Weights of a small transformer language model.
Size: 14 layers, width 96, 3 heads of 32, MLP 384 GELU, vocabulary 1024, 1.85M parameters.
Training: 109M tokens, 3315 steps.
Each number is 500 + 25 x the weight over the matrix's rms, rounded and kept within 0 to 999. Layers, rows and columns count from 0. Numbers have three digits each.

# layer 7 MLP down, 96x384, rms 0.265, rows 0-95, columns 96-191
498492555512447480493501498533514528503493494512529499505469475509477492522472487472537505509495486475462481486525516496495500515541493473526483510499522514466530495502532474516499516496496502516488514447514527510484526508488508488504477491549464493517507507507514506517510491565488518520
550539499481530515517501502525508440467511505444474460526530472497453486476500551466497561516506476495469492489527505503490488468487471499511504493507525519479453512488481512544492487507486462484536522534522478485518516477502466501449499520484508505504499527500533491440550520440484508512
500523434489502503463526460487503511527495459458492445494491490507531505511525509499508491476534482446445480527548508514492464459521499479516472514488485483584493498541492523478519472497462499471502480508464497486441499485509485522467489513536460508469509503509501481540505506509481505489
499512524461534550475476489447483482547513452498472499500458521497474502466514542536465480540481498555465492468478505498527496545528538499541497458494510529496490484529506513479500510543482494494490519540518452491497464499492553489505502403469538548540509541453513462531555507507473482494
495447490488505487451523521521492482497500481533506505520487522484500530490504514509506472501460515502460486540507487511477495492485487489506464501513510498533510518484491537450557471492472497484480518530480501514490475506503464512465508515503506551438468506474447487552536456481491536498
521472497510530489499518493525481502461488509453449499483509516493504514486528532504487493517463512496469521448513511516504496480518523483476525487503511518483493498483479516478533511546484504469508493522549533504486524526496516503522429528508497485480482471508556516558463470450507529519
467496505471466489503508507458491485488518495489454508479502497514505511498502477485523534513546503473494514475499506519490478489476496542481495527477496546505515511486569503444515501505499507529484470497481518504516517483519495526495474468480536557488473504485472502452520521511442518488
507481480505447504451540464470531458496515475497503487500525528538506507499446477528518533533522506522570509473522495497494488489487504462468559509479513492480471502472570474453491546512462540525480498526487479509492499518472544483484476495501481470520507495509529528544492476461447533493
505489511516500473522493485521474451511490497491480486511519489494497480443496514483523465483487501466524540511479522481467513489511550514483495526455469485539496492486470473485511481514494521492458504511490491519487476459483471531505480559495528458526446485511494476505437502505485512547
513490494498529521537506493499477459500483470495494450505493470499492542518430520502458457483510497479488494503474494507508476504458544486481494539471497504535484500464494486532480468486476477536547486516526476524522523466519466528513537484514488505522435509547525550542524451485495469495
520471488458524480462514484453523527487450507491519509517502501509501471490494482491518500513528518474507466463525489491515523496506472500487543521502532551505496484516529485518486506531507519458494480518497496442503503501512501527497483505527488467492460520499509487495512487527492484484
539503491529462480530484494498483451473513551490512515493496532498535503445509487462472522524489511508532515513493504507479475462531491517474480470492566515479479496437455505512526505469475495511474539509511505521469519491500488502487500508501544560520484490492512506506489509474533521477
501470471543530476497490486490481529506489511485504527487507538542442494519531513480505496544491507490492491495500502508486531492467492506493521540497536481566496484478486516501535494462461508485521541484497475492469522483536495503502501497509535496505509496493496493472493460546482458445
495485535478500495498522498424501501489496504519513505524479490456519495452520519478472552484457487559548512530477516502449504538446499522522530531512483507438489488465487499548492485481517488479509521458480531523490538473452523496510488471473468479492502495464542525511505507518552539494
463482511533522498515491500455512534468488485505532484534571478483473514475516548499480494443526485452522477509485508466488488474489506497540504524476505512504531502509514470519509491448496523498497463524521512478487504522519446523491495447501524452478464524446441462477436493503518499505
490540522451521500473516518522471496498521463519451516476490458470503491485492500491489519488451488513441491480493521452517455484555524518537488519517463499486498501504468539482487502485513466494467491456495480506496488471488504492524480548483502502521480479537491465527495510501481483523
523477460484505483511524533547511444509518536467473510504484517475540549509476471539498542516512499492479500526482492535490511463445474472464500462491526500474492505537529530530536523521491452511506491482481490465471479465528500492485477481537505454470485489523522514492524486503528531475
489514557514496503515483496492549519503499479511464523456455506489482523479468497503549500457498529500507502506500477504492509514489466499455518537473480568561488468505504515539506474517455475524510548551530529513526486486525475457490512517461492501512502485485500450501507469469533486503
500463533494518559517479556538543507501493497539536472455535523495517522507508501549498488434510481477521482554463499482417495494475544501488458464453478475529484501502483480495541473457484529476521494501524502511542448518504523518515493463533500494503497502441512534507501502488511494508
512523522498505519552484525455462478483440530500469509489464518493529507525511517461501492460509499511508500517565490470533524485480509477516503511479489510510535480472535501536496451482519487465523451502509479513457530488487466475472584528454503473493539517549532500512502469538506500504
514450478491511475464514462501444509519521496534534494503508485500478457486497474487505479555487498471492474480481486505503501476523555529501474488541481489508499500512533516434512502508481501484504528456498492477500487518489467528505470501486501498545472485475467464487484480519482523479
526469485511508487527486552540493454505504491516485491525544514486550498490469477495506495487466527526544474533517513474521545541433504494483521498516512472456512498479518472450501502506485443473475515547488538504478506497489467479491501519463472491531492500476502512477522471482501516477
524524457482479519501454477501480535500537482491531492509509555503466516475501503504555488510489489475461523494506531506486491470469502471498479516537509518504470510522495529501555520475467505475490482474494525518501535487499499518456539458469504509452514487513496501474540491534494489504
541482493460513447484489491428505523503536502501492503512475490537503481493466529484487490423471481500426516526459504513488488485552483493515498513472523473499462517486453503498476530488485472513512546463434459483473492512531494533495474475536504520506483455541496506491516486461471529485
506527532478449496528510511488492472515483472487489479500482486495485496517480507476490514501493501463516521500549509464526471495489508519507492521512529480485546504524527494500472499497492518489512528536457523510471559509485503528534526464474481506518502487514472480508509507504498502509
494495471491510512516494484507505491506530536482491531548493527519499524474497515520464501497516504478506501500480496485469500524507518491549547483484524514477505492476510513487475492505492497556500525488476478483498456512492519513499532555471542488487509531480493464485522570535481500498
513486477477507517489517480505497484461487462503477513489483487514502499482472491480525498502480531503498517516483510467508528511446479543500478510514499511492551503484538501441494474485554507543515507516517500490498487486553498519478499558480529530507506500505490468443498529518540500475
477502496491500498515484482461537501509495474449508474541421517472514500510486517474482489515492454502536524518444508469503469472547513502475553478520471502532486494465459491515504458499497514486483512495525487506501453459504516495474458533516500503536435539538567496477518489541516526510
498497550511471491502501482444461512495502540486495521502516503486484505477479522514532489518555531496470511474532485544497507502494518502466500521503514473510508502492503518483501515526485495504438484536515492513542468509523524480460513538518454460465459520481499454505493485499470521459
510520497506479506451518510504531500515513479526553488467476517499455536495450525464497465530525472540510525464480513518512507479508516522499487491498512497522534510476510496533521473501520508503475488520500457487494507501456492490500483524476480463529503500484530469449489479482505522490
487528483470500494490481534506512491516512462476481515481510486523514480485532486537465513490474515487559542481519496508510505511518499510510472496503538540488509502507498463494485506523504496499477487451507501465466461526506488470533514452556498466508512480477512527480456501471506482491
538525503495473487474497505551482508468466512518488473492460497460482516466522519508467484484533466489487481546497517486496460482490490530480495529499461491500538489483509488492497503461500516476577475525507503481511485476509509525490504503515539542479488519493540498505494484504502488524
522508470532590500582492478510485493494496463488514501511453503486513497477511497506520462517513506521519470467486509536526520493473493524499480498492514531515529473515489467522530500501454516476510518495478467527500483489463492504521524494490541493516533477502467475510459479489479508488
506505514499495504528470514490462528492502474536478493488463511487533538473501522507451469432517537474502481463518498481507532506509561509505473494519492486495540469528512510487524493513505482479496467518533491495493511571521541506458483521513489484467512511525529476463499536534497475538
472499488535479514499501498533484499491496516492538483529514496498461550480429524524530473486522526517520504497456510502524504464509492521518499505511479545524506496481516491519498523451486501508477521467523517493523500502486530459527491431468482483531486512485508479462521479533485508523
474494504510516470503528463480510546546540481481493472513483525453526479477528503549467490477471525512511489528504494542480504489489501463481485522508488511454538494478491495479474492496512483510503479521468519487511498455501508509498490555507517480529496482476534498538479478456512515509
514522518494498523524528497496484519528491506480467509512509494479467496503464466522503460431474529479446533460469516522488485508490475504497469473495482509480485511518499480504476516516486474544471538527492471486481525510474518506533531497491466465528485490501521485494500491485501472517
470507528501501484507519505503494492464562472481517504533461494500498460490456540492510497507526496515522509519511514502510500486566543519487504519492494508501499513493500500514496482487483500479533488536513498534516516484484484500505508537538541521504494508473508478474495537444504504489
521472489480490548471522506487506497494503482492514467502502441547526473504549485554486511492518466522498482466536503463509498492498532508484499469483481473483439514501503553474463511469519537463565488491468496485542445475532528483473491521502513435489506516437531490484470527464583510499
524482524495540460486543472516498506471483484518445494517487476507508555466529494518524542514532507480452518477543496527498534541493531479554461485519542515463487528458483505505467504470515514480500501531511495457484520488492474529515512491523521494514502527494508558459509545503521510509
477481495500480502534504514497503496485507538522468534498501489521521487501527482502515508521480533486469520462470491545448501484554485515481477513520501499508496512519522488509526509532513491478458513463523511514513519510475520499519481505515515512539463525491482523498517465522553467488
485486504485496482489517492489490497498495519530465512474486486522562483474470461470467489490471497472493501515468510475530484499517518509507498509539508499532527515487487465434503492508515463535531525454486493453474521501483509500499480538487471494516519486488469504479480463498435478523
476524456505462500461464460530495564492521507476546491459495479495525507510523469485544464527492486419441504573533514515518491457485469527488532506468520523555477506504476509502463494526525544434497494483467537482504495501537514467464463507495526475491488484503503516519513524509514494558
474524540515496483505477531546507494468481528513490507473495490491476499467530509496501488534499460488454496476491510453498472494490537554500497480499492523437480496517479543505491545494509526504536523485537533466545474511520455489494486506436536509490516528492520509477449517469517514551
490467477505499475483515446521511542506518519499552486452466483529506522536453460457509528520493502527516510496516502530497476514500503451497468502500500454475507474532525477517507501518512473492428519516483493501509529519479501505563503538485447431488480492556534475516500483525485481495
498472496524530478500480444513518489487530473522501512501495490520514513477495496475531508569485501477495464491479488522499487505483499535480536522482542495526522481541495519488526480552489530550463495481509471546493518495523515503513467525487527465500541500477483547483485566489497509461
459495478475500507533499555479474539485483521504494480511488504526511513489555495492510495524501513473472516512484525514483496477473477499494540507479489521530508501486509531493473541484502504513495505521457543490505515506527502509461485492504499499522557517539483500504498505517521463498
492504492531518536528513533502470499498490490527507512499507487481540521512523478478562525522464522520481495471500499519441526456501539465461487515503478489564479502554480550490524575511497518520474442480480526491497512471456511474465517533516506456565526462543511513483522525478485468519
477483478493470508535487515483504525510502479512510499540501498532492512507503449540466527549446524515484477488510479499499540519499467504487455492462533552494514477484452496504470510488477536488498525515483509575524541517465459509560502525496472488540535484494508571505511505540488495494
493465492483479531504506521487503430508470520482513521497483474492490500485504500493493532500491513486517508503480516526532466513548513482506484482509526481478503512479530466520478467530493517500476517493471507519473576485476525485547446488516468481512496485523496484456517483510510502555
546472484486505527462488510539490499475530558522516482519475512526514447528518486490467508529482487506482495500514510521513501514453465489501486488504542529517489505499524422511477475539551521486539531457526544480516528521534485547508478491532471434519493501468485509508550519521511464519
501496485547555447501481518513485486475492553510512504499511524488481456491513482481517481506501516510510503498546521532470528515501520510475551526480517526503519503455483518468492504470495528482495534526482514505509511500499511502496496480449503505497509490506494516497513539524506469519
475523480524494554509512494459540499534496505525522509509465524465495489525492467513499546502501487516488508488509497494489459537471516491509527494517458522481508487475506507510494527519478530531526489516536486479504448500461501499559469563486502501466479526495530509465486528473491497511
497541472515516528484493497461517487485507509462466487456444496491521501476517525493501493474504480531499490483490499525479492518488477523540503505511482476490478490492495521532555505514474499518515487525512520560523491497509510488504516493513509533470473503521502504469518506502489501515
483479483492571543504514530512533479507503500478502511506548507518515486495505530514544532487527528514540491499462481532490499521463474506465475485488463480484520493487520530470496523526492459521491514538485521491504477477525454529498517487517517518486499492468526495495553540498519522490
458496532509539513522486512463451471466505481465517490482518515494509467525486501462520493517498473559498501530493500492498497518480515496491513488545498465520481501454518494490486472472507469506548517529523578527543513481539527486487558513515470511464498530489499530511522472465478532497
548501501465452496506477499519507484544474495445531477513505508501540482540512522507513468483470509526491486458482514513500509526468512530502481506475483539467552488469489484556494485488494494463509528493487497500474500512519482479513507519522558452486511521460474523499450520513527516521
461499484513513454466519542544529483539511499496481537509518557571490471531504476519545483499500505511503515467517506487527488504521504454500433502498516488504512496507457513525497484536488489501497525509524493533499543521477487541509536523553440471487464491476471507472516505529517484478
510502509478452482529512471475514499459509461492498489478534462517507517494481509512514544512490469469551486498507500539487480505478527522494515493485500503540445495505485454498505522480489520531472508515482507509488546518479486477536492490508519526526500501474506520481489502527510496485
496485518492480519485483531495459476493532483534524471525493506447525523511458522507497478436490480501519494524460503438462529512469562502535488482514494518496487506481491506446496529483528530534498485510548472483527484483516519484531510463494517520492454499521479527507486515499497506537
472467506486558532524491529486468515512529501490480503526535513504506524496466477498528512461485531551511496502501483519433532508451541518494513514469466520442462481478532497467519457493499508469477502456484510545496541512515500528505530506505483510489492500523538537527465475537492516440
483476456517514527516542522502535438480524503462518544488461509505545497515510516505491491479490478514536495513520475519499503503491530525465490520481525472491531496457487467537488477472455499509505545504507538525522512504522480495493530456475507544443495518492458504572490511481507493492
498500496490503495511506462546511499499522499513553516525514493482461528481533505471503446505511529453488470473415506499497452464508487517552506469510518514468519476498467534467491484479520483516457519490502442529513515497507484516495477530524485500477491494510508541545463494470507518526
520529496518506476507509469516508498519479495493500510507531479498495504525492477487507510480505519486445484459518489544441491529451486466480518495510480482496485502464522495486504509477492497503519464519508517481482460510527541528493535506501433511520476534484491461523525499469503547501
495500516502470518505525487553482516462475565561519514530509552524519480540496479487495469505527499476476514488457508501464465487493452470554550455529454507486481504500494512486506473448467490505499530524540474477498480533500480511496524425528524523554503488470534478471452464527516534503
478521468519501509505488483518480474480476515460494491466522506500491495523462492462547500553494498470543493499498488535496492500500478494480536541485503550484485499530485494494509500485504537493492511493506490502499480493562516509470517493532496539477504471490495536521472474520521483458
456532492482451537484473566489469536536500513485416516513495493511509482475521484504507506429459533468489468466447494531528506513512505540443536479465510441493532479489476515470488544504508457471488470518491520505493485531505516486438501522461480504493531546497535508532512498494501510537
497541486506516510510510507559493500480483501500497508466505472502489530520494495469487456492525511557496470465504514486499522527491470494516484519508507497501514506472497478482508494484508505525472520507459559474500519531512447484547519542496486522468525498510504486505514511510570490500
517510522509479500507525470504506483508503473470477523505501502484453491501466479432492516497527494569493494504523492524464468525492501497487456495465438495510492513473503447503506539498505509460443522503499479510537502474493522473521518546505512525516498568470499488502543464509502521509
457487539504499482505513542461478528509530520492526494486511506529459515520505492474558491526521503495493511487475513535470542517549468496461499500491453521506470504518516541510483512466481487518452480519523480493486449512489487506483538502543524502502522544502496426491537494526485487547
476462511524478497482504515460482492477492513548529521459505505505487541488512470500462542486511482516481515490500519490513508508513483528501479564458546480493502508523495512489488489559533534507521468513473492512483544498563424506490485459510529523514506527527501500518497511494495517498
473504496479529534526505531494466507513528483516513497510507498515523525480519470508500442472485494525488507530476510483464469497490479503536479508441507491501496487526464536496528508542514464488523516468517526533547521495516478521505469505492477515484526503488498480492483508473491527505
522521474523526497473522525491451462481527468535495438508429472505491475536491505570507478484531470449471489510497531498488450482445491476493479490506454455533480508499534466509504519481451512482513513528519529521531459501483537482501495501455517531515509488515520475473498495546519522479
523468534474470500474476489504475505495509493473491472497501497481458513532477479531511495524536522523489525476471545531468504496499498475488489500495502529474509496495513499529491501516482512497495503500467489449525475506484483518498501494484484502493487487485518468511487530502503512499
544512536460465482509490500492450476489478524531485470485537527450491506451499439519479458465543516476503475526512514503563513476479480545513524511471487512468527527485486521496451555478492515478503491520449495459486515495516475505527478520480472499518526472509493527495437492456495485490
465548492497506467448537509495516515535486538497509488514516513489503531520457527487505470503477507495529522529512515496507474474529498471482492526481564526518495473478535502488482496507510486505490501492499491471529519528502493481486487532458486492467538490490491536493436467474558530517
465511471432510462469519500552479528493469483501462519472469533484462491524545509518500499486484493508468497478526484514472451485507469462503504495534448519479503505489500514532515497450552466517483492556476438539468474502497468531500498514476534522475533509485488480554488504485423515526
511515561527510513490464446502491462473494514547494503498468458502480498496531517504513472488502495485515507492489497495473510524474481505527518496490463493509487508515513508513541513508489518570526474462498433493487487492485516525495503494484491513453521520502437527474500496483510515480
528527491504503467525531502506458500488471493514539536475532489491498503477526512492497490486525513469520495524562511529516510479446456472492500512455550489477490516507489463526494525509488486559521474494489497483507481514508483509509530522513474472479528480467538510550492513482534521498
542507526526517480499505496495509477517513519498529487446490473454482488476486509458456464496511496488499498558486497474523497547541489535471518521510511492520550501491503487478507508486472505498461486516503505547517470491508474530531540393464568504509521504530591463533476536511472511549
479527474505577498508529494515542517474484513514459509536504452484517451513605510481498486507489502481495535472524517495474525521489503495530548461515484517505498490510559494496495539476512498558493503448495502517484486516496481496485477509498535505510553509523479507511508518527500499491
509473439469514526495519506518506511500547494447545487466472510502487509518493525498492467499483482497476478484508501489497505478487488471538471524537512511485475511519540503503483494514519487487477533487513454490479504544496526478514491435495512524541502463548483470505499506481488500498
515490509539450451492491455564481496485453534556482503510502540514491493464507530532491473508501492510534481493458502535486480514480508509551518502517513481500502505479509513504501477457465502515517468455475438480509497505475482511477474453481464524497499492460503535488492533476507485440
450489539494523493499529532531449470514486494516493488462511495514482506484477479539482464485491482525477494542479503517505564508523478521513442500476501511502497500512515505493484465537531502554509492493489501483457467484491493496552522493506480500518501529455449521502517435519483479490
474512490486484510479505526473452472455530521495475494500440531514511510490539550469493477513503495511513493488493485492488507531484442491520518465485515509465480481517449468556506536482519492571466490523531522515466504502541487527474508444493515479467498488524542493493482537475534504505
518484521550474518489512478545508526452480465522511515482494479500467477479442481498492535538515519541469496475502508489522532496475531519503525491547510525521517512535471486563490500526518540494504516507544481505529526526495576485530452519476510417506494502461504538518507476510524503480
469471540513465521532512556489483444502502500507517452522451506474476550524502453475473510485505532530503509491462489514498464513515535500521471506489529502494493480505484501504443514520499471548512500497455515485489543483522515517505494525551510465512476486523483506434501465503499476511
507491521459489524483508473522472478506523480489479527535543497504505513486486457525499484504474506514502489454535484504491500507514516501552486491498482519481480485489499513495494476493492510502521509487511510485498521533488511520517506496506501516502498493557534471556484481519493535532
473489528515500498497531564479497510500521504474481503501538502532477480516481497505453464508513543509469501509521501499522472489501519514514489527503485506502473500537509494512502474491474457535477508467503471448523527534514472493547523545462488497490503469512447475539455545544467484491
489538492516529486508515476502524484492493491518486511498515442508476490474541471452490501483481467477503482470549516481535508474480486510498444528510496473471500497502508505485514510512496504554504498496527529496518491514478511507484468507453512526546467514532479478477494454446475520498
471539518484473516528526504488445485471499510503529500498450514486494471525543470488470490521504541514529472521543489527518507510473527497478491499496490521510505487450514460525522505522533530496476515498491505534547522413488520496529516505485488573494499491547500513467476482482512468515
505507534474490521509495527472512525494494479487524498461543504478514499450552532468490471509515516518455516513553513487496494476550503514450449533435526483505501497496500516485527499470502514499494522467491533503507457537438516539512485523525500488520500471495550500432491512433546507478
515463490480486499497500493472509504494544512510537492516553503511475489505453465490536472538535493477509507530488502515481460501515476479499588513542448465524489500498539511473474499427507520468546472501538526465547508534499502567508514501537512482495478494502510520474493511496497480495
479511476508515515529514520504538514512498473485466492498469556502498500495526522492481474519440512494510501448525500485471490454486514473512518541484560505513518513434539516531490481496496469469498487498452515505480551502465470491437480499469497473500510525516488507504525509461501500497
507489479450497564489481500477455511471503509488485488511499474499471497467492484497468477513473510506472499456488515514449480516545497479504484471524516488495523515540518533522488524507478484500521447524510489554467506475470486524438467501495518509498462458471485502483483459532461488539
501538531521474488530514537525495520483484515533504472519523505479462505462469499501506478533515518526474503500530490510511533477523512508534522526423508512535526469529506561463517493506496551500478488518527506488472477496489500524497467467471501482477520445526494487498486496491520510554